From a checkpoint of a small transformer trained on Wikipedia.
Training: 232M tokens, 3547 steps.
Each number is 500 + 50 x the weight over its row's rms, rounded and kept within 0 to 999. Layers, rows and columns count from 0. Numbers have three digits each. The size before them is the row's rms in percent of the matrix's.

# layer 7 attention value, 160x160, rms 0.101, rows 132-159, columns 80-159
058:457540535493519594468488571484497476458554453486485462523464514536533513516445491528404564507447554512521441511472536470522438432485466482522509485493503502500434499448414607473477440559616422441529419477545538469539536485543470532608524555
063:552473539502475529529489454483513439426509575501533476512498571489435502503450575548413468513409483528478481434457541492506539449562462551527580416543534508580552415492341467600500431451447365515557495514470463525448480498443513493518519488
071:455507541474523490483502485484526454501484440491567497496539466506501490440486476505600550461637504399514580511491477558512567540521538534497502410518517432501520467567483501385484523559455534586454493474498552474439520501428556547540504495
076:545570457495542624429498460488416491393532430494414489525510475545566520471531496480445459384487584536520426559521481436521485538467379489549473513491502488445441509464480556486487533602587452445512471480485562503496490465608478467512519610
065:449452597503473535575531498515529463557432565491573462570520567531523479486497533535493624548493471527526469493471562484537552464453490526527540429497455531502454476546518563441499470590495427533483408467558531515459535431461501520490547500
069:474463498494528573502511585522610468481482453502555464528504580533518464496579497483452589308535502508569574458475468504524551442488506399528524481487508556585491514542452524339552513432424479492502499495530559496499501452515502532537501541
069:521521470476513427521510441437498497460578412475510521542513610476393517486473521440532504550516608396538566532434563531420474451433503499523357545484498564525472440485545486443497508480367466502529527556522625459476504530457496489567469513
062:505459479456437475435486563462448502568540493491431505504498544527494490516508531468476557524431522490543521504536572422503491542469470508567513540497527462449470514544560566443474457573618496472486473498508441458468537529491485525519493483
053:412467499455515461499455325506422462545537490513500489556512539503462461468506569507630498592556403558491451462522424434449541543531508498484574500484545485490512460555431476538453468508474480530457489445445454505426501521440524521518504577
069:497559504496570590443505455459504451456509401484470416538522472558637533437547494529443551389579521519551514553478495486573519483510345453565493475482511509516412530460458534453496587601489440512508464492515539491500466385555506500562538564
058:472546513491535542450459471532418513402499461529444587514426440552423501493453518525478484499498490529491480454538460485507517461516469544458560521520521506507525544495395558571472439451617543447491440478440575574547488548558520522503505542
064:570557529499516547419468500478477498451583469500407522499443490528519506552498517516450519538398607461487438522435496421509376474478432474503488546494492498419432537517455589519463456490611483408532464499488565518517544592505494520526483545
060:592526483515498525466513503409580497453491440476519461415563473435496548489549436515397471435509542372532593541461477555530511565536491473539409467513524489572519469504555429454552565479359514498483532546529462467454478524512503486506504467
063:552560513521515417531517395553530475445403509494481481505564513439489528457478487531450373599457517496498427518398529536431431473483520493443399459477459527522527446428515439534502481470465440442524512544498532450533500495456474483520504504
058:606506454551479536541540481407528500439469517474512474495531573501563557547553467503510477422561509518487565504507547568501501544543475490521466498504499525552525469397561458618543572519437446500566553540513420534518435455564478445453499477
066:402522524520457376552496473573405508541476558524507555457532395523459504504353483542445406642527477585466415511527404512508491521482644628458488521500504521500577497493492507577495455555514472524466505477487469559521467463603489468457532515
058:481538568483561495519484506518504467459503475502490561505428493508490491553437504497671494548544492388408595499502546566437495491549531469432541508524516436440499496494461505516470499459528595514472523468429539493530486541467567574517412523
060:384602492481476376431473448477405537469615348509476505495435390539457560492425492493468491556499567507557543525519449509513447520488475485577429598467531510472485522449502561487472508598490424475466463497475500525531467505501516514546513533
062:403463557485513489524510504608510520544486518520522528531434471519486439483515572489567555504450431592509421414504504496481460378452591456429582514487477522450520545534471528447471434417563537484495475471488525488509550526375518536530511541
075:416526526509478489514461524449426453428576404500508522467483498551485556489431473504480482455650569495545577493531484562560499515524527546563498555502540487569553449450417570543514498612448383521495492496488476540544456421580514517502505535
061:437459462494488401533462551472532477516562429505527528459526557495430500491516489447545542462642545411560619489479499539476543554493570525523486554490525526570538462570554501419523495458322506561467508521524504501489491462475520524520481484
072:480495471466555514484443445475454449507593477505453521500518484511544512498586530466597461476655446487492546492524473462485548490529485425494594506502565480494444460549327451465494442505454478522485516446472530487516474463509504564530445579
059:469493448499473420559527543529475593492460509511537531440536495474434516479424460498458389516577522539481535524542437523461619622494598559502450527509511509544585480512559460498515471488451512611420542484477402497456451466588504481480537499
068:510490504472494379487531423496540483679465527479510473539564466470573474469535482485596557589526445447485511577512596496458522535482478473526439437485463461447469510518633443427471568608458552562479486506555491405460545461414495529507498461
064:479461541481507500620508509529542488432425493503519433513516553461402510500468488504365484547511462462512598501452529527478613541496539505536460467506501517585587404508459480461532466482375463563437475496493491488435459459542518514508456545
057:623452537529459550514511491449575437494444549481517496456525579479526497562620524507505518481474440499486549423507603574528494475591503430494558424519516467542519487467471442573514416447471419433565501527549416484559530505442492503461470396
060:332515528502485456477536585631550513517476377494470534479461520477456528535501444462517509477464569488553528509490523511480402500474599483476464585489506501512543499476533624430511469467638506398482415493484546446558467446520484534530455550
060:577550482482571516477467334488465477508478547511472506527548429508536467483504531531596454573584421478419459499445508464453578558608439522473546403514522452459479496540463450517457537531453551586471552476443512501411509524412560544503501517
# layer 7 attention output (transposed), 160x160, rms 0.103, rows 132-159, columns 80-159
066:560481512605534473574536376439500497548483536673445504506507570565468539496467409529518486510462380491494501454486452430518481541534435456365431440498552480452490438517571415493526548493434546518495522501386424496473432572460596528406445447
064:481511516486491460487575568459565516528449513519477442537460445482479477568568460455499488438532458432580589565489519439460557526484504470471532529538502548499431581476607538505469583439571473399532471442547596474554498566573418506505504435
076:509461443522534539561504417512444552535536554500519561493577453535597463539465509591456450565370521479417448451510481478540478445423553475576504524464502601543543519536431486556489461496548423413454491514497514567587469437450394412514494475
077:547549547555494485497458490526472424510448458560481476456403564501491505444445370544483535490507461522421506516526491493490468490541525542371416484515532425501517500441550409482590521526454617449488556496505435501507488535443588593446432405
073:490455478522579501548533458484509570520532525624525496473515488464493567566489508452465443512461490494523582476443453454434508512526502430463556515513571584515564454512486445543508446447475454521540538548377536539501382615462509522482467522
065:508475538546524512586543406478387549509483479543553509526495426498532452574492530518493484596447423516491556494529529540504474506446504507513608435489473492505535458447554436536439379607527489461474551507410475510503485495411562469423495455
074:408423495544548416473564547465507493460522521526494425477585433551543478451432483616507463501475365507387487461538471492638455497552538494453551443497519422459497542559460483580385517507534527482493493503503429541543484409480501457377520477
070:586532526517550536542454456508548456445528535543443518476447479505552503504441418579478516501546449587500483448478479517547505468608463515468486487471471469490498463455497509470469461530382478590509552425378509454516492549546541503490427541
061:596506463550450515552517623543614528504504535447517495446525472456554536529432434601440614440472585502537577558453546581492557576479536502640482524497524509525500566449535607470595554521477487470501490503488546523537508548565455504519501432
070:486546543550574540572472437580417474533453471599522548477439564442502514535456455495475480511423486476399489444524520490406438520465542543410455476518507483498507426491570409500613414512517617377461581515472469535551470544425520536397434470
063:554458497510456557469534535500504497528500514479494484489471520499525541540471439493564520479466544469518500655484500551494562536467535482584431540449517484476508507461565409392574686498503444450482416479570446430485551461537449504562503424
069:488445504517459520508525465413518462458484476631428478469506540553501521451423430530529478456541368477487482478514507484548552518554503500424373503474613419506460482464578427446502574469429541477545487434498389467531493508519500489492515426
067:402512504429597481516496462503413477473461469498484578583445436552540365477489519475512447546454462498423440417562538456530452382439520553444569502501435506503467528490464521531410452473586513424522550463543573498551523407439483441445466509
071:426541489438502427494522565445547530542535440506502433505542503509395471429523563521525517401507453474431544509538496407562509542504538475416496494589569457477466586538503637581457526481504603463547475542619481605543431495500537535400516478
066:380539520422555453447457535562404455491492480470537508540434500468443437446555516382468449538496533479522498525516517432430468437497469567477537512505454524465475508567515444478488469462533571521483541492588561452473536531479551498487451586
071:584541441444476457377489578546576520567491495419550568549466590462421565464608545495502572473495612447534533567464468523409509517520396442498439538524427522509572507481442528530554581502512489572514430578502574498432538480506554553557446457
065:518437430491462521474492489449488544502590539470524444470630450517537443516497468564473472503419564499542445507483484495576539530440549503671432514426553533534489551561529463465525564463553419473469405458587461481542572453482356423541617520
064:586513465471565541418482524539479426487445529519475627516474541491583526450496444610509500449449449457371419509533481536500485490542469512449407445508430443486483477511496427484518526494526594488533486492460432485470638405556503513470450484
072:601479465552412532571533505389590575562543540518489469478608530486469595560504500559543530481541511518544556551485445512542567636511474453600519437521530521529483482511516549492483488567457438541491460540431410566470437534554505507530556458
082:560510444408570456398527468583409472533457548482546613555460495493551445519559508575446442535371503428442469545511468484431454465504432511504448499477374543499553500534525382469538498460608525471496476453499569436473622488496485503504396466
064:462446508448564513474572488541439548475473533464567555537536354501583445527496565600458464564401480498451477468520510604553483463491509494588591504456409511486569502497430502539441440544603438489467511500445555492515563412484453423467494478
074:597501476555419485516501492568517533534499499454511462464517479453512441580405506652441600509435585520459506485492529595543426550436517570617451533476464466491522528463590580485585511558544515448445514453506526475511523535551451484485541434
068:514525503465486463353473527559473498507485537403621533538466453525506447444583493502492623548482568480518513473497490517502453399505450514507565491526371537502535547472390554578512529561580485511512491566559626499465619425481518518510471484
071:471544487556588582584422509559538532436544510488451505441550507473491536479431537528463491481511558558419443366470482509561458489508572485499523525497576496518460497561383619585499390467453482532486548513424490583564389506494508455468512606
070:507490511527580421423548523474470527505517478468648501506514377555520377519538483544457507492402542462512561477495517485515447445471495477464612490574478525516546586413515511606501480495633470431547505504501609484523557461435483527417537457
063:420511488386527469536528483467461535506520513504431491562468444430438430554517550399509409514543490513565519510478505411500509481445474547561587561479525545492393521584543561456417503431490451549539501397546572435459453591621465449554494590
063:652525510478532559539482431448398538514549492586544525553517435592523473451507539579494500534430470513475469503527445505584510504503474461512493460472468490486554543449501466504438470565439505623458509522450368518432577476468636525459473508
065:445488469545462549540493555530572553479526517434482446440556498450518498517425439555464541442459577483485506527506534552508543523422634493612438546495580502531440544504521540504599568483527470369468448513584540554647440505514350422537536468
# layer 7 MLP up, 512x160, rms 0.0693, rows 0-12, columns 80-159
102:528517505447534441492462472432604438468458529531510486485512528501614452510467468520509447495556514555364508423495472512524438440571519504593474541492528533479475513482482532462433484456566460497511472465421622420471532448615454512418489534
084:479488535453499555498421497434454573414545558618532587436524495499589507459547451423455490481493525504510505470485554593453439483477475519560525505543691480447485432494510458548439562408497464489496507453464479508495480511557453545533549459
068:529529548381529406489469533492481501475452487543463481564495522457473581455550469482546482493562452565468559459525463508489474520488467515554490504533529449513406499430442472437395540536491551545562529445432534541481478531515430503403503528
089:548585489409503599489428431503511493567516407530577476505450467503501470431499451541488433525437555492436466428439516477411461521394521542574493472492601453535493529558463601534535468424487453502466506448493513571457430480522489462566439564
082:559488520398439414442484533466491471521552466532473495522600561427526644579488430513515488542540428476412587486537511529494574472577453511543527570510530511533386478531437432469375502463537486520568477425499523487480503536495437480379529507
095:507472537456553518612337562531469532574474609522488494532557501496549479530458375563495467555554463557431577512601489551544480545529480623620580553474563454518455468492517478584504532437528515537463523492402486507559477503513515564538471436
056:515456446390501530459464545461569504424567503590503497486547559441475497551559394461486558487494503532458524443501562556472459528548537503535551453565621470484460483423437496437386536508503506530553432422480438562489528510513437504483526576
096:595592545513486578509506599496523540570545544555451483440441486512520512505525503425499443461452464457464529474461514552461466428494545423536496437546598541500488553480477564527492609465504521546586485471461554621541466561474471496406459527
102:550592476455540490483491448431512533495537433684442548451502549387572514540569428469517418539537461438490432477522498524562444459495558554566530402578540427588504497428459516495454556492546530520558552439409412580543431569562457500469522513
088:475465436397471489470483413576524480513465469568485471545556555375579572460450457537434558489384502551535407485454478552502448552445492485549451423472570456456442532486470498443498413565406469496524539522436496521512562546458511455521513532
106:552462457446483534474496504415502545427567549547477499532530524455523546557526484530484455507488499448439469509589471535480542459507534522550524570490609576465539432550589495594452475500546530554466472539559414493516514503466447496540562473
080:516508470438441556474494483475455640529590468597443563525544506534520524488574500455536400509437476545427447470487447519512503476548465546627535474582623425556393529444502483500390479491495513502588503431518544494458458538493442463530543491
107:573477450448569531472470436519506514556513478571439543540411497509649545469543485464505415489391480542555407440502481489588514420468466498489561443488555445465442534535482507559413489451430425517601495599408462598471521464547480500483582609
# layer 7 MLP down (transposed), 512x160, rms 0.066, rows 0-11, columns 80-159
098:500505503445534544557510439581431543462482521473464502509431497451444451489563563592506498446601483452445465477481507460483529554528495539509579478442531557424568498561515484470434468504477523455470588568575465499627457462582509451494512428
090:483375446563391548530441409478492488508474571458522496520432595559447512499408524616463471449546548489482468534521378433604505490556414549487415550542393531566411520531517512475543512540452465539450483454525489512476495485409557446549555511
069:463471523491511557481462494542479533374495453440412480417499489486460392531419502506588486615519514477445392472552631441412585474471555531415503519508472513506514546515495410518567415512482617566524516537467552443537519520542546423520549510
089:458538502600478460572489506543517465477408565547458498574520495390510555447486511531535528615587530474542526516538420572494536572513447452531482448387461509570463517502493455454430512501518567518495478578413480501438514499414631467513552516
081:481502376490496435395517549509476459422430483442521505449460493500594422543514536576536524482534470536593406513541423487512550555505509501598524453548544515619433554491417541565507536404457519534459505381509574512507489437522482492518537530
095:500546475498528478463575541440555516575504463449520594519448498600527528474648534446581581469454451475519611444573473449508537518503431439414498456584440485542538471477581552516476405503556605454500455506561533486560522526435415489537472507
054:539577551607562543506452457557474464557441538466511524494592558478452422440445553489503572575521517489557458465496485499605524544456530517498387473448514498514538466404522401526527482550593546549451440483434546464580505499515535455369476521
095:399428485502568581500502449499531600391459435489532527416528496515459485536578547399482492454464460513519505445435525392519488521474475554432477467521425473505552517497459485424423492512493471468557507546474569481420478526491449468485543474
101:539572552493567493497567428431522453475427481514458505462586516527539525432604554510573459417581455566442490504460466525585430458472484471542455499500507547430417475511571541419462569490486475517592486548463461574540566476524509457473486484
096:468474498571516476412621418476503535442436432497507498464509478598495514463580566564524498483497465489549499401507540515561530462439404418504482512462466534498542540554424458501511507537446459534486473571446549447493507456384499401581562487
106:487515613628510607464397500573570507595550487481463437524544491456566531521451486524435438533462522510474497560463497462559464486459574528342551527484482440484510471441501582424477510535457543481587529544503470497512569489528552446464502549
081:426554422451531355453552513462470405501539493442469480425472565362443530443533548512475518491524608528476470449515574514562436567489482455497471459482410469545499385479501461542546474525485527538404509513505490546440570577312532571543620499